Weights of a small GPT-style language model, trained from scratch on English Wikipedia: MLP 2560 squared ReLU.
Each number is 128 + 32 x the weight over the matrix's rms, rounded and kept within 0 to 255. Layers, rows and columns count from 0. Numbers have three digits each.

# v: layer 3 attention value, 512x640, rms 0.0473, rows 412-436, columns 512-639
# o: layer 3 attention output (transposed), 512x640, rms 0.195, rows 412-435, columns 512-639
v412:151132140095145055125144154191129125117134132126104146160109144092137173073138074112128124129130203149148091093153129150155186174095095166153192086139187135110086169153157079141104094079124122066070144078103069104130170120139195127153152043147087104137055081156152104155157151089135138074154109054117138115157094115108143135133121131069170128066161106140147142153150085111141148124173
o412:092150093166151179152096137135122109120151112116143146119151141134127171079102127132140104147154127129116143116101131115071076077205114102187151102144110158088117153158075136072156178128074072157118174141153150087171146059137081114100121164118127140164146109110152185160155135202090137113144193140161181121106146144150154175148123092116064134102084116130110146102094166149111125127094
v413:139098122084089110139076144191103088141097161072129105120131110167137099159069101072098136114108097194145167148134129164119106178153146157148161191146152115094085086139150197128118147109103148109130097114118121152113157121149137155143146174121113157192097122090121149146127129140112126097196056108145119168170107169121135121157154167078127147092162181083135113140142126124104132137135
o413:162159179158097146180116120058165092125130136147105179091152157132085123129132170140155073185170146144105058158122098097131085112111171136059132160178142109087126114124123085133148184169104130142074146057077184141098128136191135120154137144103141104104138127195107114125118121150083155147150088118120137167084123168097100107173110085132119112198147167144106143092140127152168148097098
v414:158110131120132125164122144168128159164155121107158068162153161116144103157115112087147080141141119142094158057104141130082128098176115139091061134108117139121142123180129116129080106107158121164168175187101093154137153112114128140134113080099190095076098154076162158113169080114115177089125174069214144123096126114090129148124155113130133148109122100143123115128192134088084106115160
o414:122149161117164135091066160135124133105154110114108139135157113126105164105133128113099130113130128110077146155128114165103189137100092144110126150139138114072113127148116118124093152168102076098094084125102147076185150128182138105061183187146112124168108096142099114101090119162092114191127152084059090134115103135068148200098137162125117117163136142101090155082109155205111141117129
v415:120093110140088155097135206107107114105127150163116072159131128143124141127073129113154117118095169167134156165112079131126084140134094144106100131054119151142099115117164099118176109073077182063101108155136090123071120039174086142104173149130110093160080128111153182130145111128141122127079112107144119096133171177093130154182129142144099092177159114135100132140136149121074182079117
o415:096149124076186185127184113092160122101113117126068112185091105154132175134122117169127035137138090141143104090144093156135129158098146100116207247167071150135137112134155090134163119160121107128106153112169103055100157149103168119079194074144156169102133099143046137164136132165156146161170128146173085119070114129117142127106126097187133129032153111122143122139100093126150103112079
v416:132169152134122075165159170077110190112144102153110128101135145160169185122098139133121107120146104099131146171142148143093158122074085148157156095196152148090083120111116182111180112100111148157104095128112132129123058153119129092108062031109144119099138175162145116125064093136140146135163143099131116089183144149112149130198128133131147180117154124110063129177093184098097117109130
o416:115164043103134163122110138135184092120118085112105140128089127191094058118155108071123103118115144120134127105143153136131157153173147116168122141111112135128120193160154095089094099108109112123126138104104118098102172083097067145105124175142124137102122106097143174086142121093139152140103089132169080152112072115119150135074092161167078175157120085130158150116093119077146097150123
v417:173139148121112085104144122096086116137114108151159125147159064117092121118114145116135177085122133145107104175166115136130104162137108150098075116154143144170166150136061140072087153205125122149128148162130124132138189138132129102146090140146099128139137118169175170111104142085119089141117167116131109138162152118141119157101106124080166125140146110110104125097159130095105162136127
o417:142128103116103137113105125185171164117158132114166122075152151144169148094102067167164103114158105094137172104097171155137151128179119100129099101101122178117166147179125102148099109088156142142169110131134118142152111099100123108170096076113137136119180149087111211128125107186102150107120122092116154107102145155118117131170108096116128097123158075109152138145091090105179129119081
v418:082135138094103121177138174089096143067121094139126101096194100161103172085119177124136069072124097097144067165124199133129090104090090050143172123126086124117113136133129094113123160190097154088154092150107137170128170137118147165161069119179065144131163130150174235117124145148123122120111130170178150149138111074125134135137149161145196099150169150146102128108111112181113111170114
o418:152145122107154116127135103117185119121120149062116136105090184090175164189128124143116141143122176146149173115134152131119123110146138165079133106145134079152129088158182161140088087116060144071106136167104127075144148179136115146089110137171139120126114165151129085159108162109116139128076118126106082071103187097103066118108162067129106163127094119131115181139126174106136097166113
v419:150105108141079066153142175105167155144109173160111135103159197133142189121168122162085156100131125088131095123119169067093153136097150150106101098107105122115101104157160146127138151113148160078129155129160067093135101079161151174101122125156112139139162147091119127127081093184141117159138151170183200051216108103175114143080118159113124142130146191183180081080075103080122126081093
o419:137120133089132129197150083122086165088110081100104081139145148126138158185170118153133165115150050133144153161156113165037052128178150185075112118107119051132211103105170140139078109132131112085117179125107120158144147175119139079145125105113134130100127133098175181166102087108142139095167115146134130131142093112105149077131119153116114096132111163152086180158147123139165161102133
v420:193103100167137106128170092071127090116123085105143101137141178112123118087157167144131140109120054132094109103164176121147134173122112202169084074078107144131122148146107124163160134103197118153108090125149150143190162138121110093184085062106125049111117141115131164171094085140099117106112134129173109112079137191111173135174127132096111135105116130150123100109148097151109071151127
o420:120110125132106104151116092131136142137142175107174094130084123118079110144111129068132168163169162118177099180088095113110088140065104120128173167126144156164223152162101135114122174137133204087156138179178174153155120091074094080071147128174112130157154132077097118092152154186144107113072096120102122135124131107128137173101127165110083139112119141097121136052124165106165118133186
v421:069111137130080076131096145164075162054182098131100139115106165055120115108150136215122153139106129085141140119100106142092114159051106184139146152094123119142102091050111106155096156102167117111091099164175139128100110119071163101140113127159166101180088090134153182115169146099070075128144177169107170149149128114161116136141114106096133154122051099099089156139195122089126094124118
o421:165148124112127122147089103148138172146108161087146131113081178094078089112138196144115117112149196133186141165134116127181114117167140077165122107163126126085155124093138116152099122212173128107157144120150114166140148094125134189150075132148157149159107166061174140162130107123126102148107116096152134139114132174153170114057104156159069174158157101128145116137104110121112109122143
v422:102175128095105183143177122125097136112138133109163098152132099152083108143180174160156135085156112127025128083104095040093128092128129101165174156114094144135091140136170087065050108145131146111118086133105167100111163152096115126138146146099151162129096110063137130147123156098189114131147108075116154100145166151093151113160105108185143098114095205098108173116138160129185143124207
o422:176119207100147114132135134114120128120144151149106146141155068148133138140112132064158126179146128167176083099140153156149108095132126169140097095122096094112153072128157162115158082164159155094095108124179105121106099138124144159088141123137088091147099092168128128106153134148150185089038103119100139111158177085129068127123072165085116133135132090197125118130156077127069139081043
v423:132060095158204156159127127121194087102126186151160087072144176084115137098154125111131117154111166104063134161099042123131178172124143106098088131154118118173114114124161111116176115095178139129184133158110128092127151050147086124176118138167095170121170120108107115137160122125169092169137111156110109124113078098156203158103130126109098147117116132065140121075151155133128143133040
o423:102125061089132096099210129117047168136133086189104104176109093115155160108135124124144136158147095130158129127077136115107113113093107121163102129096067103088102189119117138134150131145143091107132150101114172116099142181176146140077111105125141075109120165112130101160131146108103122091094112069133128102179144135124096097131147150071158107162113122191092094144143114168126127138177
v424:115153130057163158127121132107129198114053139134098132151123146073130077124136049167148122111099157110148137176131177055146144135137118140074121093125159104158175077125173150155152123143134147152065132106143112162160092104127173130114089139127117115164131124169145085097138130106155089096103100126096186088081200145148136103092169128144136195106134152169137130094140115129175085115140
o424:098094147121116098202099099057145158119143118118058188123120100144127103149120119132112099075129104129163156141145107145122195118165120119162126165132156145133147173097089104129093137154154111121112147203163144090125148147072117129149121075112104159111066095087097168130136107114137180132135075181123149118103056113141139104143175127124126174134146147105154104144119148141138131143180
v425:177139144107124169177149151099114177061063153120190137085170122141162132112188148185078157129153141127142146103157093110126105174150106134061157155189121163118171133148146155122157161162137148154091133189098190099103163171161139180117141119149088166166118147112126115114201109118107145148143096117112145078117138142121110142122136160058121177095104171127140103181067107141124185156115
o425:086154084091122093124131105078117122166098138190144134092132104128149131234153072136139137138082061105161115133110132098152172140130094098135158063110194034130119058100173141139095140113183085119123093127146133079092118153124185130065143104085142151091153120157139084149151189155159129081118040173127131064125176151116134137187080152120172100087130151109136129117104077128129137092112
v426:145121088123072173178083184103213106090128127129113111121163202156163145103105064190114104097141103128129137121102158121145142128147150122122138119126130160067101152116150169189133126124132171159130139119125129089130097194122109136176147157084156108116114137090190100109139139190097159149143161189141149164148085156141118115107183103092082171199121078157169098097176119097118150172085
o426:189139112133137105135117081089105123159130136062184136192022159156132136174179147160135115097167132173203063073153111121123113111061136091157128168157110110155120118140115146160114168108114138142173116098092099127134197124097153111046105148131095108148114177118098179138140164139117101103162094149116135131052131091123091095120139157108138142109120163162191110127081131142180155132127
v427:107161130108143147141198115140169079128190100147083152074117123160113107100158109158147125187158153172123177170161126150126092120161093131099130158154117121197147086138121162173147126135127120197139119164150119157115124102138124161114136167224085144115077106128089143089074092145097125156176120100110061092159113110069092199142078073102140105127143121166161137079097094139136115178047
o427:115081111181212186064146161177131154128108117141134169136067121170137124166163157143093141098119124134099095179096155140119141124144083126094143143128188172150110153137118178173106123146093128090146097133025125152128160154108169142131091184118075146102133147161119182166195132173158090092147098170127154154124115119152163170171160132074146111158143131095150079177135117137143146138143
v428:114137134162126100193144148051102159114193147134104146111107118122092093099043116123114110132175132157136180058168080143110101134092133133061070138105113164139162160140143134124034090081103190092130179156102179091086122184120087144175123162157113109114127169115079147065114082081095070189135092135120109095098106114176104136097119133050168159104155128091131102104091180102111187140184
o428:159159069156144102097198104156063089047156111101098134116164160112158154109200169137176138109080093213102161165090108102202118101129121133131154116084119088161140087140172129136091181081207066125130137084157152100111141101055125157108135129117130175149098129083205118153134152142169153148182099119096074103164105121130115098098127196082140123134118125164151123122113183135155132150090
v429:147171174104130101106097098150109146200074101169125091113136150139142123160115116154133201131108124171185149108152059118098145128164106122139151192097124091133126109111121125106125106092084163115188113136158125159172147115087169068078108103101143115126151134142109144114162145149101092102133127104102064109128072132092142158179117194131137169125106142141143106105115191096153156097112
o429:122173146126151140117117112163133125154113101111149169134134094108106087120165177131138094116141109122132121134117107159150120142084136152184156142219118134158100127121166114136120142137197109109065114112139136156111118095124131197178166098115087090142175134083143062142150144159136151141167113067159086048100205110120131110170174100194172131118073083096142140167105103128074127159130
v430:108132117095120136144092132166157135168119092168143125080096136137123115143111111092186070139076100178134142117114160134112130119109117147146135122158109181140090058124107168087093140168129097125098166148095119107112138106074132108120111152114149143158128131146114132161110114122119141138083126100080218101140120144109167109119045072117106161088117152148158092117096139062112122099112
o430:178135120134056120134094076124104097119073145147104132139145113152164130123192099102155091114149137116169076145124083131123142152135191031134135135111181150139169169088154164148034129118199162131105164131137145150179122144169104151154128099095091118138161099199117122101096134073105176157163126128154089177133097179129118141096180165133121161163181093108130106157124150154117112159155
v431:212153107167093162118141168126157123167131178114098167135065107136146109127163147198131159137072101093114141141117159084125165175126187124144120105138145133058062112136131112089153072113159128169123120158133140091103083144113138130184183134142107142088153188156075130122145133134161131179081114099148076183120128112135058123108123104121155104165206125127131176116106119164124122143094
o431:089092100172105188147146108150152119177133150109158142123157105106155111106139110084064140157100110115147185148131161097111097128125125126085125097195157137155139137125094181120134147105155094055145097067137122138129118108184143129162091164143083087113124149154054141088110151120107129099205131074102169148139113112165177157077090094156160116171100138137124127101206113102107088075150
v432:109189088138106143131163125101099187128140112135119111123109066161159188112173160194141185166123099124156119154187163202165124161148092145146098130151099099150134155087119108125125145112092181172170134134138108166164144128161147128150101170133180157124095167116082099140134093101127146108127142099102154123157130139181134152163094154172130109163135106104101192166141119181145122117100
o432:181149152171125057150108121156123132139141127125133148129180173125157085127111074083100125131141081168129161099083149123101077106158234103146143145166107061150144161184109102090169084113157190089116143120111137101081111105118127136120157113076105146107158100116085137117131092142130114149138127112170103189117140091121158137126100119150132113101191131146130075164136141124115148145120
v433:157117134172139124134155102120169199074147106122178118124101127170119130106030150142149128104147165150145135112107175202121146195134142106105181118108087144129105088112114143122094143084118166154138124143119151053134173110068102147072084130111080123113126162157103117157137130120074156145101132125080174107083101066157153087089101021173128127117108138128161127143145078150102112134151
o433:156154133160098186167192116133132108159126124106121072157140113153110158134141163136108096139115111162140127129087136141165138090114132185086037120125158141147191193168123119152147157147200087147128138155132101142148098138161127049159164188106140127120135068123128132103156132132155091135160131081152131051142101119110161125092128198125129134122141122126090188123096154115083118171093
v434:151145186109214113125173149117069119096138138153158107125098126142104146186127127141115126125113198118118147112142158139156142146128106121115139145173108127173164170137094147106124086094200164109144098180167141147138115143151148124123146117135146181056164139113154183093064115111140109131117189122139172171136166144112077134117119071104093165124093110155145141110113112157137120123180
o434:149107161149083120154128217129128088072169119142082136168171131106161103098124148086100085113166174118177144179109109190118140183136099111138130127129161144136054167191147143122149041098100084135113129109129165080151133108191102112127102101128162105123079140122153068093152122128099123045166175052160141107161121098121124150106143103099145081120111101133174097099130128139132135115135
v435:102109135157173133106155133091178062119163082157103094161109199160161153169117164059072102161156125143112182131155141115105126141078129093180162089120118096100097186145115171074155134154146151113171148137147191115181104069121120124122103122111151134117148168085142108162125125071107115137104065117155132032058153149174135080110130152180098151135132139124175158128173106106134134163158
o435:121097141117116075200133153116138149144099120100110140166138120140090070190154147145083131152157101093138122087113028086119152103189126074152108136094165074135125214108123086130134048109130095114122084145098134138047151150118114149140142180070087146085125081112183118148122184187132112121128164162113133180225145129087110159164122105132141116119100125124081104167159093112149121138122
v436:145157135157151136115207144076101145183094154120155096068129168158104165147086145131164100195133137152149169119178137168093151158118143096120136147069126136145152147106174134102102174066136135100178138119122118170120083102102115183131121148116125134167111071114148123115109149148124088101103156139146143176131083168121164023109103160155156187136134193151127122110129138064142103080122